Part of a small language model's weights.
Size: 15 layers, width 96, 3 heads of 32, MLP 384 GELU.
Training: a variant of Adam for these matrices, 85M tokens, 10386 steps.
Each number is 128 + 24 x the weight over the matrix's rms, rounded and kept within 0 to 255. Layers, rows and columns count from 0. Numbers have three digits each.

# o: layer 5 attention output (transposed), 96x96, rms 0.0633, rows 18-31, columns 0-95
# v: layer 5 attention value, 96x96, rms 0.0685, rows 19-31, columns 0-95
# q: layer 5 attention query, 96x96, rms 0.0889, rows 32-50, columns 0-95
# k: layer 5 attention key, 96x96, rms 0.0857, rows 32-49, columns 0-95
o18:152159153132119099154130143092121133160156176137120112113136132132074139108141139140138160106131114106149144086127154143099123137148129149122117127106122120110107126094129157107148123125140136144131065133109139128160106124130136123138145107111145149102136132097119109151103102103122159138
v19:154097157126115117140059118134116113112128158116110125150127109098148143112115143123125107100136124136147110158114121119105164122170104149133108149142140109175115114102131121148101112145102092136163141142121089120113109150153161128119117131084162121109151114165122153117115134161144116132
o19:150136159124109106141149105120128141137151130143122128101110151158105117124161153111142165086117118123086086125133160134151111161129107142105143102125131133147084145097151132100120141100149126139113082149147141130132123136117135156134160103110155135105123139096116094145095117130101164164
v20:129105091140101129162171129158144134132116090128142136154138146082132161136128095088109112116125108137104162074132094136153142116106160136103184125111118102139115142085145096113149140169180131143147121126157153116139098110123126167124131112130124101172140127121129114113120144152141095108
o20:107116135100121115095140097129127137099101117123135152125202148143160143147139078126100124159128096132169145123148114107145079119131128106162111132117105119149163121138133134124152154093127128149082181062137118165104133147109131121129105147139126149168090141105116142091147128130141114114
v21:116138105104141128110121129090131150132122115120164131110120145122090110130128147158140125148119118132182115119157173136115092143121157126125110119153119158160153137168109172139106125052093121133123102132151079137139155153123096147135111157153148138121140133120145145127132118138127136116
o21:113135131160137131146122134129125133154142126124116124143109085143132152127093148140146158154140140129146138122132126123082159118162135146135133106122129099088143139130102127134106110134154119136158077142078168124161122082122144097092131104108102140103175125120138121163112147110141137128
v22:147108145136104116184116122151133159136114126138123144124131170123138140123122089145158123105170148194089116141121119135141123149147139152140095098143127088114067108094110067121138103173114110120108144096127121146118145125149175079117125150110109177137163135134119135131145157083093137146
o22:099111123127111127120118134097122111146131141129121103141091165086131106127115150119113167135133136137111124100152120106174169133126168111087148161113150209152101154094143114142163161126180160109131122140152176110112125154135136153130129092119159108133124125141137083084094069125086138122
v23:123141120123157085125124116121145158142122123129122145171115101139144141146116080096131165114127117109140119098120173143151137154109158136183083135157105127174127101126114100147110140130121133109158102131134126140134127155136137125112136153131110159144108148116131115085132173092094117110
o23:117096145124159139103085138149101099151103147142113116101138128135123104123100148121135143147141129125116101126161117144136134130121106151070136148153109149130102135140098138132156113099171116117131133144153161137106132118142149146142172106112124127124172110132142087131132114148118141166
v24:135101122122116166156140135151139115107118140094167134165131135092152145142098141115116122095135132129112141124142105121127146112117129145132108131144124143130129142087146112120150131108132105136126131112142106123121125126140084142128129143099124097160100130138128109133113141168143126108
o24:139125144096116111104120113101121170096125135114101133119165143166131136132139109147115122133125118127163128131151147142137078123132122121138119142137131099144149122134161143094141147118129129151099131110133141141134124150114126129116118131131120145118116136113125135094072130119141145135
v25:132137105154145098114139135152143104113132135129112132096137119105149162117122142143136154125137164130108123141130123147137134115130115141113086154125155101122125136122136130146138116175130177151136116097101132117143141114127147111147135095080064134126079143139130101095130105084110147130
o25:119108134118142133114117126144143154093123115119127122154104141144150091129132111123112118106094135159118147147138097109160123144092153122137141134150170179150156081153118099131103123139128142136130175154152112120118114145158088100129112156125140095127129097133135143110114105139132134137
v26:117108154127136181111100111139125108135122148118127116099112131124138117120154186147123107148117113129138132100143155123111134109131080132135140156144154139162169112148143144118119137080136142147123150143133103133130102154138092151117121119140128105108123120147132130127121094165146140136
o26:164158111115118119131152111117135141131153106122132146139155099153101138129129106132129119115115152110145141152104148160089122129133106139163136097111117100112146117145130167102096106143104135144135088146100081116147128137117111125109142154121114144119119129106134146150094168131150150140
v27:098161097128105139130196153144146153151099092155150135072140133125118105129158101126132143142094145120132116104130097165131109126112172127082142118128115121129146130164104131104150132081153171124093118113143181132150123150116123158152139133155105134135121142136142124113125083096134136112
o27:096118116133162130109129120150156137117099099110145136160158100112177143146088081129120104182146126148178170140133091090104122087132144105179129112121126127114190108173107124154103104150137141124156168117103124126109152119122113108110073149133088137151128113128155146105132157130148115088
v28:128109138119136141089115132119120101131147115117127142150132156118131114132108160145137126126119114157112142139165186108129157108150135145154086132099113132116122132099129139124125123111123096110129125124145063096127135135135142126126098160118183150141123120088131104130143144139129130110
o28:126147123164112100124124139092139132149148138123120134111099136143124145121124145130134124150135104123141110087146159157123112151131093166111157141129144098128073145117138147086140145117147119136135106131113128140162124118119165108112137111116108136090144143150146114104127117101127148159
v29:150135113170154106092141136098126119136140135137110138153116156134136124130113144122148132128124110133115131140128158105124151121137131162129095144135147148156123117105097127107146133117105102101106134090119119110149162132133123106140108120124137134158145125098141143107147138120096150133
o29:111151129162124117108105158116147128158140088133108126145081109162152136117128140123148121182124110146102123125146144148138135155128106175079147128125155121137097119121141121105139124135152117122152137114117115136142133129129148082107125113131097143112150116160156101098089117114150156147
v30:149098109132143159146123107150131080123131112131148108149134131116127139147135122081157124095128142100130144132092123139140137119140100138124121159061153120194140129100129181149135121103151131126136159122139130103135118142134133169118111085083142137133123127121127147143122141125141124116
o30:120119149101132092121131113148131174119128124151093154136145123150158141138150137122105139134118099106131099153146126110125092129142129123138132120151097121139130152171133110134099158114108165141100146118136098129109120140141118147102120161132152119117104120114121113126132113135113138118
v31:118134114130121173117160132132125112129129111139161129091123111091137127146167164129115129120117096130121113085150135118121138111104125128129142162136124144151140122157122173094147132089153142127113117127147150132135120130115101168166135123136168146134137124124153110088133082134148142118
o31:116131110129126099112131117131147136108125096113123146150154099153162152134091076134128110166123125146172167136143121146076110109138107134181145093115116090136160101164133128122088116129141132131149157106086093136146140136113121107117099155147063144134112137141140137109121153142157135143
q32:172121143119087091106169088166156138118137107123161072145149138138091174138117082123097165094112127108072079108141132115139115134115140119115101168136088146147148127134095144146151148092121111125089128132115158179102130122143150116162147123049108177112135133129107164155152127096136170162
k32:110099149079133132140101120104166135129164133147154106173156139160130127126107124147150093151123130117116101141147088134149102176163102118150107142127149109155130145093151146133107092106116140137174140146138145121110134133175163115132104125125105144105151063136134100151092178152101113111
q33:113131102114140160069191136111082135102123089121184088083187152121124139137145097128141109133128073185131162153084127101138104128135115117139102113108160129158165104155243112112124119100128121134131168168122119131106161162111125149096110099151126117183146117065175124072109164139139164147
k33:124103171139160154110111189102135183097121114147159071113129100123096131166109086113127117167088138109227124127152203180101150114109149123135168104095118148129133163182100126117117158120124129129074059138198121113163106127126120187100114133179109154149093091130105145099061128111166125143
q34:105094101131175170141145130205103088070136110162160082089109104136099150142128100116107166110092164131168135091154132128145140125151126163100160087118126168077091129157156099133107150106139148158070108131111153165114090112124113186181104132113154119123132109127113104113117086164086148156
k34:053101086166119166100194141175166166139145116161178146197120132109167119113151104082158139094146102103130144127140091114115131173152150116116153093117158120167138135108174106140169089134157165070084108159175116099162158146130077116122102122155127102169117038121130129103140100185162092085
q35:097113118142179159118140146149108134166116137118134164198081104100151120126089159121155086133144098122137165120133077157091222107111146152106153187156160100107113138087144144117081113130187105109128144162160077123152129108117103142094111145158104083162130129139095125126107152129159040110
k35:125193135161116105134140111130071155116064103093106158075147140111130129124130150146116120121157108131142153134099149116106126094105149109078142117138088196117145133118112148103170157148102123108122124104166101140129130110084116132159164160150156116118124214115134142130150153098177113088
q36:140142158157091092117129107139138186177117122112136146138124169121121145118109091105120146123152114130078096123137140136112130132102135124130114173138097138145184096160100154101156124104137107102111126127161141162117124167124167083103160134100098171108126154109117163130120121111159117120
k36:156114183073151141137113099115129103105127139151114108132128119169112128133120161183135118178121149123130130163145117124121100140110097133157128162145114138117116146076106151124128116139094135124181139122121127116124124110123191135159112146142100146130139105111097101154120161128107138120
q37:101131104148164131130107175128121094110152133142115075109087127139164145141158156131128124151135156133151091132153133123196103130147104149109123074098176157084098120110057119144143123147102129195135110113064154102111132122103086137177096120135164114096149155144176069148135084130077166128
k37:146136068147133153137164134162102114136095069141114141163060147057161103142159114087104125101138117142137129108117124138163157109121142141123111103130147106136108124128157093189131131152176162107107129155146161122170106103111062135062125108136139122130150134127138135145162092134140115138
q38:160123165153130123092191106203136148139118075109170109146154116090171151164120094093049139118116092177111120062156129095163140115113161137137130109123091110136121127123132156151142130115174100162049139121097176185117143115120122151118127127110088149116086118133132137133133118123110156205
k38:106133142112135099145122089100223137126138088125154110138131150117134173109112097105123072150149135149128096132164101138093063186164119121142159141146132077166136143070100128134137126108130157115150129143169144092155147162118143142146143166110138128144125056117101098128108194133120121096
q39:142169129112092096166089153147175141133150179117113115150094161146139129128150150128144118128169152064085068145125087149149163146117122115127127154132120134125088158105045158131147121136110107112108145116128117095101144100110128116181136150082153132076143144142090125178137137104114112107
k39:188090104086137112146138150154085073177108116114077124154131161115148110104167175125128128108159132181083139148097098120211139101153103096104126129162140113150100110074133141156098134125110145120148166166081170141108129099120106109121140139100125093113165195112156112171117108153122117143
q40:092089123106174139137166125116134116090161111143159085129155073165155135122128127144105138151105110162188151112116156114139126129142086087124138099091105164118122157109190153133091155116133149150119158148125121131149103120115136115147130113158155081147132065095126088092118179132129117151
k40:060069089141082117154145143085149189157200163147167155094120104110156114137133149129175137102113083136155145145146137142143119139173164111113141094125114138108138097153126098104123123111150117116107127147140103116136149146125123147155147135138153123172076081126136159095074120123161145117
q41:181124156117093085081141099128153177123119119150157117113161139110129137123131092109084136144103126117090103104140123106145079157098155123124106172114099105164155116137110148163179140084105125135103108115137156157114133121127127121122160106113097170129106106126090138172168116106134179150
k41:117105147086143105124110101110189137149167122126162092154158134169117157130094141129144115143116148124111090147144109124128088175176105136166108155127147120145128123120118129148101101095127135129157137139102148126097125158168169137132097115105111164129116085150136099160091168134095148132
q42:089147165071123144123133116101130142140132098151135159143101113102133192144095103118142130169117172102134104112148135147063129101137145121141141198110117121132174121125103170083148113088127116109139138107178119169156088129099185107140117143129129199133117127087073085134097185106128081107
k42:171130141077097177109131112141106148112077159144116178127114080188105128126115165154161111138089115084100136145115114116144082147152117109137129172133126138118122135105106130145138144170046148116181121100133120122129125099049093205180162130146159102118101154118130132125138112112146118106
q43:070118145119200178139069152101119098112135141096107138121123135178107093107110160159149123109156116117159152159086129161105122121136099093149093124115122101105097143107149173117110131168145119114148175135138086099165102132154138079151127134160155118146120104112124123125124173116124074126
k43:119120091132112137148134177138065166152115141132109161062076106127140108120131158154123148104131107133120111141113156156136170100121137112080123148160100147069124115165115146112130151107128109154134139125116104144156160145099113127136123135106168118140103197137108139091136061114135142145
q44:149116145112059134124182081131137148095114106123160116081192115138079138139145081149146134108113121128092137104107144120075105116140135116155123177148117122170166163165206105119153112108110127104119142139155128162107143142136177131114144124086086156150151112083119158085131154115155171130
k44:100072190114136137097098132110153153124167172129151099139171115199092142142087117145140108168108136098122114134152119137102117178139104112165149136116136124140130165131114145108101120117128122135138100133118126102088129144170157117150100115148111128126108074150127120132083150129108112148
q45:156124183127079084074124101135164134129139150154149112145127114111150163144117080115100140155092124112105113094165169105112130151076158168110139163121098131169159135132092130134173145091118134131089117133124185141115143138125123133130146144129112171125117136123101097173127110112141138125
k45:122118153093140118118116070113176114105153125121170109154129124150141138134097156141132103127137126148107097133161092101145070190167111115161111134114143129133127105065119133147139123135097120124143150138122124120079136129139141144125106147131123123114135086137130124152093167148109148116
q46:112123121134122165097186125145105170109111083127156134122183144120163113137132149134108135133119067188090149130103120092141118097154119089137091127139095115145152123103180126130104112142177094123118166130125113135156130127105166152119129133137105115160101108104181141109127166115146137166
k46:098149145136137121154090168077169133125133109124119125100142144143107160119112096122130124145091092121153124137108172179066077138088142118148167122108108103134118174160085132107139146079142151159125089135153104119152136159118135152130140142145100150167111103113126126072068185088120117111
q47:176113136143095137066166127126133165124116127156161100161178139105142143106134104106103134153105094130072134133145138066117142145071160147110134177126109103165162118144145128132138141107120146127103119161138179156130130143133107119097150114123084170135117131123140125117140104114144148150
k47:114116190099143107110092094098184123118157104114167098148154123157113147159108143109122116119134124125143106145147111131107091142143129114133135120098125146144131129114158141127136107107107131141152141128141111125093136129160149151141109153122135167136130071130109125144087190121097146119
q48:194131089118092098160122134122158136137111195132147131123161142152075142091116134113149112094144148111109150146118072132088172149128105151119126135158154126151162100152203068099097145083084148119152122165163114110087150155190105133104150117093088093131174116138140187099123127128147129102
k48:141051180128119078073102131133109126125142157118154085096176103138085125129137169154139132142159153125156168140134120103111181092135123092113162085112115187118130167137200146091074100129121095165083145136093133139118109122174147080130131098157088133109147147143164163145061138144129138147
q49:096152102148154171164088174141122095115120134144119140126073138137156111125145161143179101148147165105175102151132101138156145114175099154133157091129182126087080137102072126119104128157125130147117125114115081113125113109114095152194089119140144122107145137136133100129102130152106118123
k49:151119084150118150124168155173068124147084111117102165134117134083131122126149115108132155103139135134139167123093137118146172094102160146090130114127126117121128128141149126162146153158141148110108122123128154127144120104099073144114140124141123101144132185132130137131156079129143104121
q50:147109172115088135106116132104137146128125140125114168173142168152114101107116149165139127150141117124113106136147174147144107143107129108148127118112049105146152174125096141101122145149128134089116138093150132147128106158126129118129171144130154168143088129144147122123124117103151118147